Weights of a small GPT-style language model, trained from scratch on English Wikipedia.
Size: 22 layers, width 576, 9 heads of 64, MLP 2304 SwiGLU, 154M parameters.
Architecture: RMSNorm before each block, rotary positions, no biases in attention or MLP, untied embeddings.
Training: a variant of SOAP for these matrices, 1085M tokens, 4520 steps.
Each number is 128 + 32 x the weight over its row's rms, rounded and kept within 0 to 255. Layers, rows and columns count from 0. Numbers have three digits each. The size before them is the row's rms in percent of the matrix's.

# v: layer 6 attention value, 576x576, rms 0.0243, rows 335-381, columns 432-575
# o: layer 6 attention output (transposed), 576x576, rms 0.03, rows 335-381, columns 432-575
v335 104:166077089127089144112154123131139077125125128146153202196176136127157096141195145104137095099103103144173178115122099155115144079189191139116083109135092143152110158115153110185133096095115125149149128070141126148141134159088104143155152177150085161126064199141154112125087140078145147093159135120112183133093142157144152198142115117168101139117108149157116128124112070053081146130122111134099157169138155110103086129109078133180118
o335 098:189096164078125137186171150160149148151166056094121094186133117135133149152141089098116093112132133126090130129094159104092123138186091096142169118100064128114155123142093146189173119170132140140140113137199155105106158125167126119141102105088084120144079155165146147181136077134139126105135122111151133154141173118083160171086134135137109106132110081064115151089114114127119131177123149144077099073167089130015149100131152085147128
v336 104:126106205140188109164131132152124125109088146104108117193123127116156036076090037142095141152167104087095120106150132108102165157125083191130206151164180126158173186163108086115108156148174096133164182113147155181134174136118132160102087127104118046111174102086119098133129144122088187057144144112204110108201147068152148160114153168099159114125160113088106081074156077137123091139095133178107137156126078135093132099091120126148122
o336 103:115170136183133095114164146102159115156147145059152184111097068125089115160112143131121138114152106066160150123171106080193104146094082155149115148102123122129136110085065111132174123178208104131124111167124158092179123136137112169157131122145126144118118129095111090120076094099111154109183168097068107092143087122145139081140089114094116131176153125101120102173097134152124110098183088160171100138137107140149154119113127073134112
v337 105:066089144154158150089124166135139129109143156099070095138105100176038129126149141169187079105133127127108163110061080064142077204082069112131116131102166098138165112210108144136150183170098131110140088130158139140114150160205112121093114109151050159206102122128145169132063170143126138160050065122099059153184165126116143143154203148131058121114146136126107148104067079088126111133119162153155091076091151153148147151136114143130154
o337 100:082124113166147140127185156115113080114147142098098108087153164079151104136107106154147124160126079131164124110110156183120102101124112176151074112119150144161132199174098176141135105061095148116148140089144112128078088193140112140153180173117118153126144082118158171141159090082123122065179138103093191092105167159153138127106184150105163146162124051085075158143169119147127096146117150167113126206094114126156184119084148163095103
v338 096:155110100088145167128107100156156166099133084148169164075088089110107128121113156108118126059103056140069161084158101084119132111076150100075161127111131113193104163182154152104148133168126137129158094134125139173166086088140174121180073163159136117149156126148090154143093113111145142125117112139105080150114121053157114129140162193103170113171079152167167144156108144103138097105094175132165136064138128080112122135111139084145161
o338 098:146137139104112135092109099117087165125119126073136088097129108056146114105063080143179161149133060184152175149201114105143160076148169149110128159117086068132102156128145118123139138137166141125163097094157171149074085180087108122181197143120098106137172103165062172174140112121119097153149197144063177183131088150111121170093065132129163132131152157166186153110175100134167093159107094115118122082151161131201113123130137164172124
v339 107:163186143116094119113118156048124087142110128110079087146086097144157059116057078119084118118084130117082203200106124124088172125111160082134171121128089136172197134088133181126151114159204109102153114136141134145067211140069124171138131090133126201119149138193110153117111172136108117169154131101083186157166142116145135151090076165127112124118117132157168133123086172114120102104061118176170125149137116187165104104123159078099089
o339 102:150106143176114143166130127076163079097156116124145198133086109164079117120177104137161156098148147144167138098116117167117189157102077131146105064163023163183068145180074132123150140092132113128114069158116160074214162126091148131093098123162124036137108149114155154163108120156089106139113120134152098122174125170105127099113070140151151176099153130113115091103075139155160133142122111145167138098162133101195107065105139118140175
v340 105:128098122142123107124107171120134148113101093118101067096117137182123127168111083132183105085122142115165164141047128092051087136147145095106105144103131100183112161080151108136113099067120152117122103165151157125151147112040083128139139073095145122129089140090137120096119108115167099121190180122151096176134163072083113122122121102105118150167099143161182179066047130121113171145141113112080135126096131141182078124056217151113088
o340 103:139099099115119123089114129110148106102094104067132132138084118117134137127123093102157059150171130115120128098082162166070115119133080121094141067158138079175088159099151108147081098110129207155105132086130154148123083146137179131101101114107125056073100173089178121158065098109192154218173111141060149025231099066101126158126112166116109082136143116122162104116144172139143123151156073126061046131113149104096179112063169081125155
v341 108:118152147097197087202171071138150091146068155151160147135097164150142144120117176076152153139124120141072146132090157162163110074200165076171102189129153137149175161163139143133173142161125157134121111096114082092087168207111206094150118099115132082134136120101131154169082150098141123097203185116170131191155157127164151114131160215122086131160075138181110152170162132157133104129139131169053078205090157133166122113131143099136153
o341 101:156167186099128084183130098154139150167129145094117152144132150173125087113204111086194156053142147109105107111116171124174116150098108120152147188125165116089117120142144110099119167145061099130133113146155137146147112140099187093098150144094146162126112169119083088139096138195197160144125145085087125143150077125146156089160169111137211075161109093152114098110169097103173110158122127118077166126143182106113094139097098156098103
v342 100:172111116090061066123110090112179094192137119157168082120086155106140108138109078133091169125142112082150146155112130066124160132156100139140153144136108091124172154153144151112112084123179131117174158059155157102113100140111133100192104151103122105165122124122160138123095105158080093153156120155154134129106152156061140084122111172106113145173184147108146112053170125170104134077109111145101145107167135148105113187180125090117171
o342 095:122118110164111100103207096123100184177106124162112100149108184092088131091084079136164172167116097078099108123115109094119106161101181128139151121137109167139103132127149177144133130138139119116159128106151148122167094080144153111127131114162134159096055111124128126224098088181095142135122095095094032098143094086075139133060124163087118100124135059143087134120144119139139121117156100149148132179160076099171094097195098131096174
v343 099:095085136140135126132182111149121137154158071166140123098209151171139098155177142155140113108152123128143128075165089161152133129094174217084111122114058131131050141094039102157109093166150168096137103143098132092123087164074140141124140125133160138144108179127068120059099153132211109135062122101129112108136092144141138099156094117176135143140130133025136165168164080159124155138119079152138154119138153130090132066127151184108104
o343 093:086165109143099145162114154138124139109118166152087081159093126117164179129153153121124111077133100133154133147190094121124093145162102131098064117124232132083096091086165117140177109076127132150117115087146107176127115140076161132170147139122116142051091097112137106131089110121147059100073142081096109096074126122165190130124106111156085130063131110111104106137087100131114100145173201086145104161108108163110119060130088124101136
v344 109:154111111133169143175112112095126133109130141128086161115115115175145192085214122117201143121077093136156106139182171140082100127170152176149103133145129131136089161128113131186139168133124164115144180167137082094121104092099133158103081192140140164163082138141147216174120119107149140176113147147144113159162131066141140123111136085152110127074122136141107102119108136108098118082147155153208133183177147128182131125107079124163125
o344 104:137223110165088113162138146156134163160093147108081079060139123142156137171103125115127105083135111174130129095073102083090099116146066113095098120131097152112122147052141135140083117155120063060075151117180138147085138167108134114084092077103109128190112186119132112136073156143145166105133124108133106130158127119135113140172127076107128118107175139146072115115159101163141140088117160121187095048108110168181143163136100124146074
v345 103:078129134106172125134135111140110181158183097128067140150145177118067122144108099174155187091120131104145120103087143094156096124158179117116110157148168099072171168138058080128144118094111102148142131142130119106206143111116073194174174123128140192115125161167170096136184158120133131128150122163160180130088125094131116126099151108069089190121138137124121154158099131108171162130117127125100123137098126107154117151156125172192109
o345 099:073061083095144153097129116138112145148170188174111131074138148126145143162067053148247120142164079171183133099088123150128110147146099094179077105190123164109157158131074079110104141163149122127124161126075162145133094129150128158149065105139161173094078173118138162162144131159147207137129136142119179142162092109086069209131097110137090156088100101138085050125145138143145166093088131130134146121090100171084127142177131163116151
v346 106:137126127140125130141108106076114123151092168143149167102108165175109140106179084096106137132136196130157141092120137111128094097124107166157080153136124096119123134128099109178123142154113097115165167149161145084100165157133096151144078111148151121155085161091120156129084140042116113164161150091093146075080113102165138174148103125055144119114117093128130148127129108144064146197178150125080132174139132178114162135133153118138152
o346 105:123148138129088117084168143165127151084141121168127195153157142150128141106088123085117104097148124129149139069050085103154141134123103103076107120182118155115167160098154093116140159138178158115137104186163159152090171120141143146094127194159115060126172081080161129185114091096110147110136171132168164102110083141128134105134138173070103094078165100102150120120155072140127075129073153139177176117150104149131070135222140119127136
v347 108:144105182094110116168098129174148108098142108129080145110097147155106102076090078075122146108181060159116081163131119114164117118148115175089145121117099170146064134167125072154215104174091099144135171169157058144120088098155204125120145168186119111100146113099133104123175126200125112139111171122162080177122150110124176121172120132149154120130119083159148109079153144130107122096128181154165213122116135134124125139084139119101142
o347 101:135147086126114131066094171197167117130130125196104073151097192138155079098079178116164117103128086072149199158112085086093088120149154161131142162094103111170115116108122107127108080141093169109116168098152145114075145121146139114150108106162115174105129109106160147167186152093126123172103046071066168152095131181171139134143132169126120143148190157159119137141111137166118100109141095140204120125150135152115130092135188124122138
v348 112:166118125120151120131115124132119121152125123123092145174090153099140092166162099085104174108152144110166135141207117130143130139122148145110199118110083126123126122110051134174165122163118161147137124155143152122111145110162122105138162123104130114108145076116157135165163121121108094109126101128116111134127123134145130165087038092092070123111123123106118069146119115119081109150125095125208101126129100087160150122063078120164187
o348 101:141143131114171092099137144121124158136120097093028117102136082109045151126120084098118163118119087067184115148143148166137148149117148069115147087159143135119161140045060174098149135126165108079167149108114132198113124148138096128093140144086099142141130106160119168153134189126173153136112171126094121128162148166143152147142116162112053145126178127173163138125119094113104165162135109086150130107146127068119175117125144083101108
v349 100:115082092164110171146072168127133135081074111166114164140070145136114152143155126115118120126120155168094127121126145149117134198129151170145150078092149159097091161091109137117116111106137187092154167059108088094100133162134127104124095118106129138141171136090090138152103080145231179139127143098140074105150078162167120128093059151103051131158129109079117123107103127038154079114096096130130106120151137125150081124114041189129156
o349 096:118099148123146119091120179113102132152128136109132080105145051120142120148090109129156140115164079148157123190094170149120199115113171165146179053114119139142144098130129096132145140140173147079149154139128076140146185156108129086156089147126136156083137081105130138105109113097103166148162178143137079152148102072067139082081107101129117142125163071117114195122117046110124112076115187110176120088143161095117096092145186092136133
v350 115:179114126152136139159106103129172137148096212161206100150179112100122113117155115128099135153191175157149094136152156114153144194108141143170160094100150113068060109073152121190113170118073140135126157110099142117122088093123096114152115142125143108128131078143145091138188104208133143156156161128218115150130109072101151131131104100100126104131058116107174111084143018144149149132077127101137172112070162172173163098127131180173118
o350 099:139106098113099132083121173177181162144095198165123116191115101169130137104138107132134082142200108105159114116161053100145099196161098081131151164146106113081100104086133102127082120123132132149142097150069114122155142128174189121144145169196125101141113157151135096158169106112087177106113128130086093129133138076095116144141111170091112108167059112138122147134219123152113105140145120103089142153088126155180138135109126153165141
v351 100:119156069130101083125207131120140194126153161143095202182169049133131092148163143090173168150111201071111072123113108138129120126123140108109132088083158126156130117109108118104138138146080162150143163099140121158138141162098165153198145104134118117121154184158107088081085130136117105093124148128148161118072129180111104102091113097153148173125159144078118148124145124111103051121166133103172142159137199135162150152085137151172071
o351 096:142159170141100147128099144090115095106179138103176139158118117159115161170139073137138128127101107173179101119139118085167070137101075099135124061117180144142121135138136119149134137116105105110086197117101041160134213101114120145201159093128094067177100103145121130152125172184156092115071052108061155116125143068105116128122075119149094152129108147198135108110130103139127100104120094155143084131170187122067186142088145134100133
v352 104:115173123130141133153129172134128127144090128149146112143189155202124101101130161120121128091106106184141091084118121105129150129115122144054117145154080138125136129048138157090135118124133162140095103108127134169148174107115039124136108099090152115147110144143167135162069150079160098131158146059132121141095117182104129136122119127140116082116136111123096121098081096131124111160124132103171113225166111191113095140040083162101154
o352 100:122165098139180139131156087098139094167187095057173103134087153084146131142079168126124125124131170136182108143093121126114104163162100187067162133138102070144111116123158163166126103113149036078138148132152150185147171103142128160139071090137131155128120160137151108209148117149119097126165136083164106077159159138056098169128082122166124123181213154142136122073111047098094111103165108112122129149117112193070097086086152069125142
v353 099:139130124101105097109146116250137180137059077145142130143116079119138105129194214154151173082125103131148096126204130094186129076139088160108184095079135116108096116153139135099147082160169078196142148078076108149125088092058126140161152153151102126132097110213142106110168164098139129101120155144137100163170168157139130097129079106112120170136120164073135138093072147090092149143148138118149057169087131115205117113109102149127127
o353 097:099092090124139151152090139136105175139132095143178155105143114129092113175107133175123078160107132107162098122100179101223173137071212119113104151175140162157153144100124176119077034210203179164114117163137117147138110154162167087125099212112106077154153129098091080204141118149085165199102175121077148139138198138115134152104106084059139171129066128130102123129113107150102171101165179125186122142101094163128206170127133121187111
v354 104:088176129103230150108125131135146114141139093092171108132171100177109088120126093063132136109083147116116148054186096169112176161190175162084163114153166171149132140172076162135182145128109096132116106140080102167082166130159129120149160137142118111100118066143101145137098117094120075072148119042123040141170140108175109075139161150194151137138132150124048064059114058146114147110113182157093102057117100146128142136165095151124142
o354 101:114137060143141137143118134201146118170152114159082156155121111098126112127114162084176118082136158121210117120094089123063156172145072124158134155152142137109115194117073197154085121139115151158220166106112065164161119123188141101124114111109127154164125090166167143110059108160118171137141177081119116151110092122132130091126199150142108153109091059107121111179131121170116138175105110125133081116136153137132141151164116066124125
v355 110:111143122141139114134108105078178166218127099181137091071092106131112125104176122142117069147187142092100085093119133087178099173071117103122119168166135161087089100188131132164115162124134129054166102148085105088147091145096132117093074120151144137123094197103128135071117112116142126118125120157144170072114108116132126108158089127131149072177143071098095125119089129061185148109145116135164155179136168131058125128083153102101155
o355 104:181163166091100125107157164083113130187141122125115124113096161123157153160153136130127151168088094119076128160147163089120177155140147139127122102157181110108144113206131155122084137117114114152149131091121086133126200145165171136148162144170122189128159132154108125196118119162081139188081089114157160091064121143122149143167123098116153112082138170078103101104124197141179149091114153104106137134108123139122175134103130101132104
v356 104:176110117143136148172095068098080096136132045130075111127127148134077145081138133062140157116163159102082193149109133129100091133139174170087200151145096153131142109135183118123108130119141133166089120131130132127163108112199143099108131118157120142098099063155140186131118153115126077182135168123160110148153102110105112120171120099143186051160098129128150164150119106117163122108130114175106103190124109104129085126146082132153141
o356 098:178141100097117118115156141086108111123108120111147187104121164173152115154130151107137078105171102193105130173151114103162177130141158092089176116081070110102118158114205158185081053102097080077108092115140130115130078115152165102171111164046183096128108042133122134145141148116157092097161094162173198132159139043124060093092135158108080095140147150182152104109123106104141081126120156155144133131124096090156115098198091104136114
v357 108:175162148159183096081142146197137094115132147152130115148112076097156150117166184109162066118169100054095101133128174096115140116138088160155125113139073101131137069142134116103134137114128149122108160107112093149169154103118078137196199092151147103134167170165142070128145153165143116132115172087153115155133118088162179089119069136149068105095081170117133149106085105096108132102069194115067136134072092100170082138143074122182210
o357 100:174116073142116096162107148159112097103129132122188129117092097146132123083179136109127130109143148132197140118156098125147164109171129105209074133161134138228147121077112042146163126125107147123122175059135123128127161159093138110155165171100038085109208135161127102107107141115121136137146108160107195118120120099110136112085142134186131164140183155129150158149185174112116137086116155105108155144110097139163163142186181138169105
v358 109:148169119180070125031180203128096109141108123155150165160142125092177137071146131142072137124102121180103172153157133096102125126124128052109097125144160117094157086107105128146056079150140199179157134164091123093104153118206099151138098117077139137144061072111148096070123077113118082216135155133148129076074110110154146121086141093088093227115148141165136085160162139171101105159126095180150124135151103113146126070104128096153089
o358 099:118126095114105114122101138083074084093111151120099097142149142087113130124191107110140086168075164100176151060122084124127141129160126111097101145152064073134110106147108081137050116140102101159138115155112105175206145149137097168145119128127141202134067091112105105108147121092143135181132137142157118154101105151108128104130100197089094150134104117118122095255145092099091106056184160091060154083161088115141121167116185141197124
v359 103:093154118095166077089141127105093136117082110110134113149164090120156157141172087127090122140093125175100109105135172110171123174157101108167117143141194104137106116200129058152123079138105141172123090090063097134164121107158163155128158108131122121146136080113095164111066134131175168153122123161127073142144133182118103105121181143088058146079189103172073154131128066147036133168128095080151092125170103097106158185122118122098104
o359 098:142148174141146091151088138119124175175063163156109135162083187107178114133151122162099162150066110195143158099168138126129202085103104150130134131129158065195119134122106158145117188092151172149159130148109139126113109090108057156166140109084109133117140081127136114060131160135159133089172131099082129124092132156133121154140130176132133113132118131150085192184127138163122144129182117151095104086132123189164099155116115152151147
v360 107:211111182117131110110117053153105149168189086096103071128102134158131098150100113101124223154092102204148161120172128097129109141174133188105162133075133163117189130205108131095125194153123143140106156152078157109097132116135151128109107196059085150111130133118125173110106147132133126141156217190082095112121082168144137140126147136167068103104130161105111125138103163164071114149111095085173081081143086080130141082108095150074085
o360 101:115118130137116078110140092130126097134148129123127142059123174149093031156173122118079162102156179145123134125159106094063145128120090069149087163111193131125145139103118119143091097191092089094113186144103124157139049135089121114071123138105118148127124098091120079118122149107138144126146110130163102061106137127156143129124152114157047142083137123106129111106048177117161170099109160168079113104064072198141084135093136086181099
v361 104:172067088011101123105109137106096163162151177092085048141092143105149104120098130068138086152172124089117140180130120113192137170068191108117162112104104134083126119121171189101142106107149095135134110109145127162097130099079132106116100122080084133179096059111105171103088166134129144108137176151150187121188140106153134076189109124144167097118154130096136110091178105179104170139148165124060116150146099122096149105083115115124125
o361 099:171153111134142133121116129111146143096100163114173149064165106144147141150201144150139131157138128149118144102167128107120162110150145104135161091124128071104111145145158127152193118091132177118107160095153084189114105115101160139155056128127102080148061107122099140143100133106068145133143140104144131112160106089114210077180111139044188138155122083141093136134156167129127150159158122144169147143159071156131170135135104084123136
v362 110:147090167062096084164135174147154190159160117090155104138100146127128120182086110089127143110124126144132115142129128178149185126146131124108126097127093142131077134103180058117160105094136099120084137125090091163132141098132069183133121045108119127157159062111077082174156114108154107053162128174154128140142139072099103114115178151124172075083179114059136102125106144132104143130128124158127128014119166128158126156150119175161120
o362 099:187143103124145177114147072117106158150124119112088118132143103151102147169108215121166087111147115134119102139107063117151051116131115105116152123102147091085062140073150130094149152076133142162123133137126059147092107098095106148086142127032133114071190068122117084127131133123197174103138100086138109103127111111102128168145161167089118152118144118105058132060100167097108181145116099124125061090172150139182115096018160120113128
v363 104:099173157133131128173181093144186163137121087187138150148192074176124142112106132137134083112118102153124176104160182115107147162095137097147134115162065097054132133131106172123159158160096125119110148128103113160132150128133110181104120125110125141107073112164160106122091080109126198113132100154112099140151099121141129110137127102165128141070113146112128102136080105163119196100097093113124145134130087133150194075130134076194103
o363 100:131219103113115130094107081152117175108113124148097141134103064179146148127105195109155092118077202162112098109117139156080150116154099162090131125139108174156089212145092104090172141137126043183131069155161090114096157101100136107141062089095087079135146187120141138131118189121103121109111114114163097112129133113154114156136140140157128126104127081135109132146074170124117188139072127098122206143119166150178164133127141144110147
v364 115:173110168103145121147061181205109140116106147136169113165161199096075103152156098145131117094144135118049164096133112103120144150074112115140074123171141109125181151128105176151128125126066118056091129106113129185081116181182119128103120097079091091175089050095096214113130156123106126126119085086105130111120097174098088138106133088176112133148063120088130152127095100034080160125073117146149134110149063153134079120156144103147131
o364 104:174152147106104206146085143100140071136161169159107143080094107107119092112171129103197098114132160100127134067089118151123181127131112086152133157120171153142093109179127122152142136138058119095143110078115146140151059138152133127143154161102151135156129112163116131168161167113173112190080120141104089091097116164128110059117150152137131103151214089115149138091132142117153164133137201123155100153146160101146111050060160096149137
v365 110:171088121142120155109128143167160064097183107118118106140131117142108116135128073115152176136109135114130165089106116103140122135099119141120102124087124140184132121081107126117130099164193064170141153137083114135095120168040140088098189165111140141194230095119088089132081164139139168125155144109148121115070078177153158095098088166179115121125109127168150136111116153145105168178194172199073122119159121073102113107134107131094099
o365 106:142095098156194154189138121137155148127157105131119095107049091094089173107071099116176102105116108108074146133089162118119055206163092182117151127161141143208117093110074089132153141137185161147066141118167158190126147137142120134137091163134081135139110076153149122092123049102144111125114121156138134169069132132107106135116073146133143156194054131175127134198127118084113133167156123158091125130078158089143039164106098115115097
v366 112:049152126082158116094187117129134151178064132109158074111147165154161170072111103174093169128111148076145192101167144102135096130118145107121116207129095132117140115110093135139128130131178168143162112151133133096128200123074129129174093121109141132090116173096077130141135102092121119151129125148155131136130104077138134094106217105067115036132114133097071118208109063154124124144109144160124155125159097148149133092167105124191168
o366 105:108180084149081102090145143132147181122176135130120098111123140151123150149120133148199106139123112081129140150106082165127124134223122174154130190172151072115125175112064173134149149168106092116139122180125111046081110180155101101138109142106130109137106133158108127135162118104091167119111172101111143082162093125136147131134190118132123112109128100103108145123070133159103104143143106140122128178159070096170159160149063173155131
v367 106:159120096088138100140181141186114139069074087135107167146103123101116095128132139107112115107080060140130116195152087123124102125147161114137125096098111106139111141120092158159129112149178161156111153161177151063122156116100079136114097138169101209128172083140120119122124141121146128145104134100152150178119109108138142111187141140133125093131103155170109138139126162116135070085129151159123175133111131116151101172074168086073200
o367 100:127108106111150142130119122136165140151105076099037158103110147119108125126167103113148125133097121177091086129105141146165165126148089185109107148112149093109169100125092151125110117103198073095137119155104180169158100176170175128136133148108093176129109198094112174156143156107116140143134167120091139156056112084091161134157177135132124126171138112132135124096100151087093125157133168140132131124162186083137167125072194136098130
v368 109:040142128093110165079143179089179113133139105111168131036136149141112169113125163163118201132140140114128147086104145113127103124088133112128133110137114093121109130118088146179122156112138197057141159081100129151147160083141111094109075103109130172126188109191078145098062084102146156111119198085086114108088099128158129216118143111125129176093043164124142080158105130141153116123122057170132148137144124142101138125120108091154105
o368 098:157117100124139143098136172127133113143145135108146084163162123105037157170106154150078127162065179138123126134093138153156076143188175144076178123206096107115132092125163184104138135094165120112127158173121152187152113151115115070115167104148114137122096064122124158169059141094131135093113164131165202114130081048109135206115145200188189093156092085128141118183152137117163138133184148166140129143169174127152140135140133108231079
v369 108:070146077073142120140153133105141063130156104183110139154212126118108122172143044114143139152122112131123143151127168051087110104141150106110119120106174167099115134107137165104073144150151158133120047188106152169128140142083069191152085114103175151164150123135145080133074159167121128116133062174099076084102169142137103114144094078145105130122129123082121112095094126206147164159111149137078138045132153123145118123137121113175104
o369 100:143129163092157102143109111160122108148131185108139173145094144156146175088109170127164178128126093111157130084134170105088122129138117123082144163150184099128116210121121167119096066179117162128126118115127120126117147126123154120152112199152110149110079152115147118090060075152108150116088107195190127115161125116105087068140101123144148125120097154045116103102087069157129110124128139149136107133081108103172104169070125133104143
v370 096:038148163131101175137111151105172090130110109073137187181106101134139160145221180115165126170135161118190159156123152138099180068122150126141088060103177123163152096131115115115082096149088127151130074125094152149140062093111129093146160133183175082127108184072136111146178177110148091117140135147110118087121137121104110121121109095115082131111184082150140132053146109106079127218126117091134123128155116095134107125121123163207144
o370 097:158139123156075155121111175090120084164123176107072167123116162080139129112148117100108201092127132153160160128139182150092117174166135117126183111136070133171058172078158185142064102099094107104134109134110063129104140157164117097094121124143136071158095091072121083185109078189091163149133119091100113188179137120119123107124120073139067119125140153149187110197171167185145130129096134131109121089143136142086141091064135171122118
v371 101:140077161099137121163148108161025205089112126152119081091102110127093134132163162146156128072124120131085152112118175138072100126086139144104112125145113096139166120111109144145124108160149110091147159106110119084110086152146126162114185115134169165157150112147131104123100142111097102189139090115148160139170156113135124120149163088129140099125101198155111095095105163125145129186094054098240172088141162096150076108094130119141134
o371 098:095153187115133138139115085056103145179108132116148178078173114063089090178074168207116135142127115135138143130076131140117135112082092148114104090125155116118131126145161125076123091086123057113195149163143119096179157158165158120176140135162082099142098151164164115137137183130113200134139125074104134124154101201123201141083150128134135096117087114184112165102108185109184198135124130154172122100076080122158167089164131109144068
v372 102:118147139125129072089107079120126120114146054116100120212133075104136165134115072159118125135176097165129089138088149187158159104126233135100099129108109201157161122116125113068160073098141152159085111092170149094061136149100137122136129047095158102140137080151155115163093160120137147095098139117125116110074078170117144114100146120161118109144131140135084155135168170122137139092175148174169115079121175154142129115116146164096110
o372 101:168076122138161126149074116190131109155133119114119160094133110048117102117138139111116126116104127117087106104147123108103093070116162148143116152170108166127096144144132083142072156061096121111095151090136109114111072106146093102156125168068146125066092084144150117120077058134139087097158058141130136079085103150114139145134123205090110127089121128120110073135110148138129095146134191101179128110094088136125133148119197111117124
v373 114:079104153109074095139158145112129126142110138161179060130165126131097105145153155120192104161104102078174084078156132095166160165179150079042104119130085171053072130089061158166170076128071184161133115174153116112156114096141110115149173117100206129096125136148073136127142130112124108090139157110125143078104123121134105152096109098123177196178099086100126193153077192088131075102160125132076120092086137086152071136095113117075162
o373 106:144094160117107084118107095171077125110152087170136200094111133027075135103144193131144072106076133129108157121131119110177095171163093140110095061131114112079134127064099118133101082152085131140088108138137107127080097138127110127148149090124115130131141164145141129098135132082142155098169103112084144107108122143105176191066096112170164109099173175091124099168124138093102109036104080088143115189120140092149157144160140115151150
v374 102:141089092113139164087195165126125140126137205135158129087128204142124159092190163134099169172169187102134102099099194095157143179063158153110127131112124100108138118114133101098088167168119076107176133158152156076149097172147121084154161132152129136089077100145106078134187117144158145136147133128103138149142095086188133123120129053083188161099133174076112094132098176183152172137121108150126122172184159184154105093161079135130175
o374 098:139105096106137088135186092067158139168091088082105142125207158111154151076133182155182153122175111117104088118144158120184120118147091096102148096149144166110155097184128141089076129105091144185101162108120161107177145114182136075062155162157153090084082143124121103091162198118087126113125112159180131112107120127075125080115112182062193136094125131096136071114129183156122139113142134135086124138175066139102150157149075149128132
v375 107:125166152146124060154105129173221122119120139140122136140154130119081107082112117161110114160181116157142076133166160101083153152060133137140108128145124156177193155103101111129139198099117095122125131106100181152070103147138095110141113113110121121133144175164170112166153163107116109112085096134146134094119119176100155146140097086128133175128144123126114142091088117123132180159076124089102113165099116126090118113161114098173113
o375 100:088154092137155133106129165128166162132077103100175121185103132092092125051102161142144124117122136119140171187096179110151091136132139138141164114140062118161102155143141101097126146099128100159119116164130128157141163116110166172083187145118095163174126135120125156178244137126102100173100099134189118152072144162108156121155134097103143128151172109097149164060189128131135115128146158098086191173089022120169086117079176118170128
v376 103:097120158180141122093131105097181097145134104129132177182090127154125115126162121110117067078127110139155154108112145153111108147140146118091142090149095110108098147087122110118207098164162107157103092129117166163096127148113136114145159142066111170142149159108107111057115155119088086146115076044126124140109085118178089152082083113158126131075085109160120111144099173111161139120141146044150136129126169073121100117116138083158194
o376 099:196114136128138120175119175130136111086101118190130154079138161117128139183099093100112140117143157122109175148158164208075188115172151112149142201160091194126100170066103163132118094116132124089130106154125128150152144116133141147146164130183172119124103089149161162089182152129143119148148084194113134202116141147159145128075120064141155121116110115118141121095152146163150185167132101114128117069138176190123155114121152059134117
v377 105:132135186188164097108159115133135080190168142124146112124180146168119154075129116135094140157187157148103051130143132101116144107100137113121065145128152135146117097123149152120115163085102171138152116116085138113107143140157087166082112126134077177091104097155135161151131109104138150134090155070090198168131206067059150157127118121145151149097130101089135126142141093135153141153191153126104093162152071166120124113167079123086071
o377 100:147145156162136137111170088128082192102208059071175146139135068128136127101110061113103142121131204107109096147177127081145111151080135096142110109173121098108132142089141082127091136121122138164084167116105150081135121149114098109121092067149074177010090078114102108113173100130164162146086064101191139108132165150128131170138114153091142152150152044120124155084135150191136103151118119138153134118148096112114083119120109108121118
v378 104:081139189093138133139099181207162138151158188152078107134140111140169118189098083128135137118211095135103136126152106157129129164127144147140122106098154109153129148164121091096152130103162103083162142162145147110020131102133093120115087084103107137158096150127109136106129087124112116147128091120168138099107132138101139073084098117154108117129138149136108158164119161154120132163141179187185113093144146156129179136091150119130103
o378 101:173177106086140110147160141104141123113083146162071134177147157090128167154153092083132111088176099166112099093164139121140139160142194158103135161174138145094151147113119140127131148195126133074129165117163129148104160124153153091136151108149149102159110109127156081101144147105129163167144137113161094140108166151143144072137144171096115123129082150144151131071160113106150141116165117113200059099199082119090132129092117085164113
v379 108:114056171093110085134137103141098071163129116088160146089082170135141187185198096128143092148119144134124118110159091137097165066105160174122103150040092101180105071136138111115122131180134079129096128156176186089089114162049163113121186188196168176117178143134111068139183157171136166165109103111078148148125128112146133109188160098149115100143056114118127089212089134078169102126144104119158120134162123103109098081103185157123131
o379 104:110132137172088104110121145153151079128094129142146096097146158147138166145097102150154206110131145134114155170136099120082139077127051135085087130169105067083110079076100139130088103141128113046123144088126178110129153186142113105155140113133101075098121100127121092143154127095143109166126100117087140146139138151146112108129129192071090128131038077127131126094090099139126095128075146151128157148106174086089153126129113137106152
v380 111:148140135193139088084142109120147134137091177171135142150086132094137145111130081142121130178173144077118106161068089162076153182177113103144075201083124081115126120117123118117100177067078149072136189164138159136090105126127112083111104129116160107144065138088167123097131073123067138206130103112167117128163164112109079156127146086091115170145086075179092089118147090130105143154097137122104121081149132134127130146095164109125077
o380 101:144172183152110095094082154170132129087149122146116115215157182120183198056120137113098129121125140094116130105154134148113154107137150098107142116113190144140161153124164098058219123149112148115161120092147109095148133119112144095152140186156105135114065096145104100114108092107173124153078204163165142124166148134122127105112204148071123121143114146148151050135165171123185127102126082098169093113177109113166150102087100128081134
v381 113:099153191134098115192196104092111124160132061136122153117101114178172072132098153110150128140119109091116140129122143123141112114132120120154113146132106080144134137148175122098123079152129135115159136117154118189116153143100091211122140162158107115140105145133121078109126129092099118086161118084095136123108090163121105068149134132087109158116102081142142115115167165197146140127165093112118136068097142148174131155102135117130094
o381 106:162099116126158068159152139107109114106150103114102149115142107131148140106100121109119141184179133108148159159104129166107132139122075081165153164071085101019179123143123080135146117161101139149175111160154087155099137057136127170120104087147111149113080144097133149170161137149055040121172125087175113160115173156122113052146116103084116093171096117079197155146114126115123073109106059073164114121102161134111105139153108033145155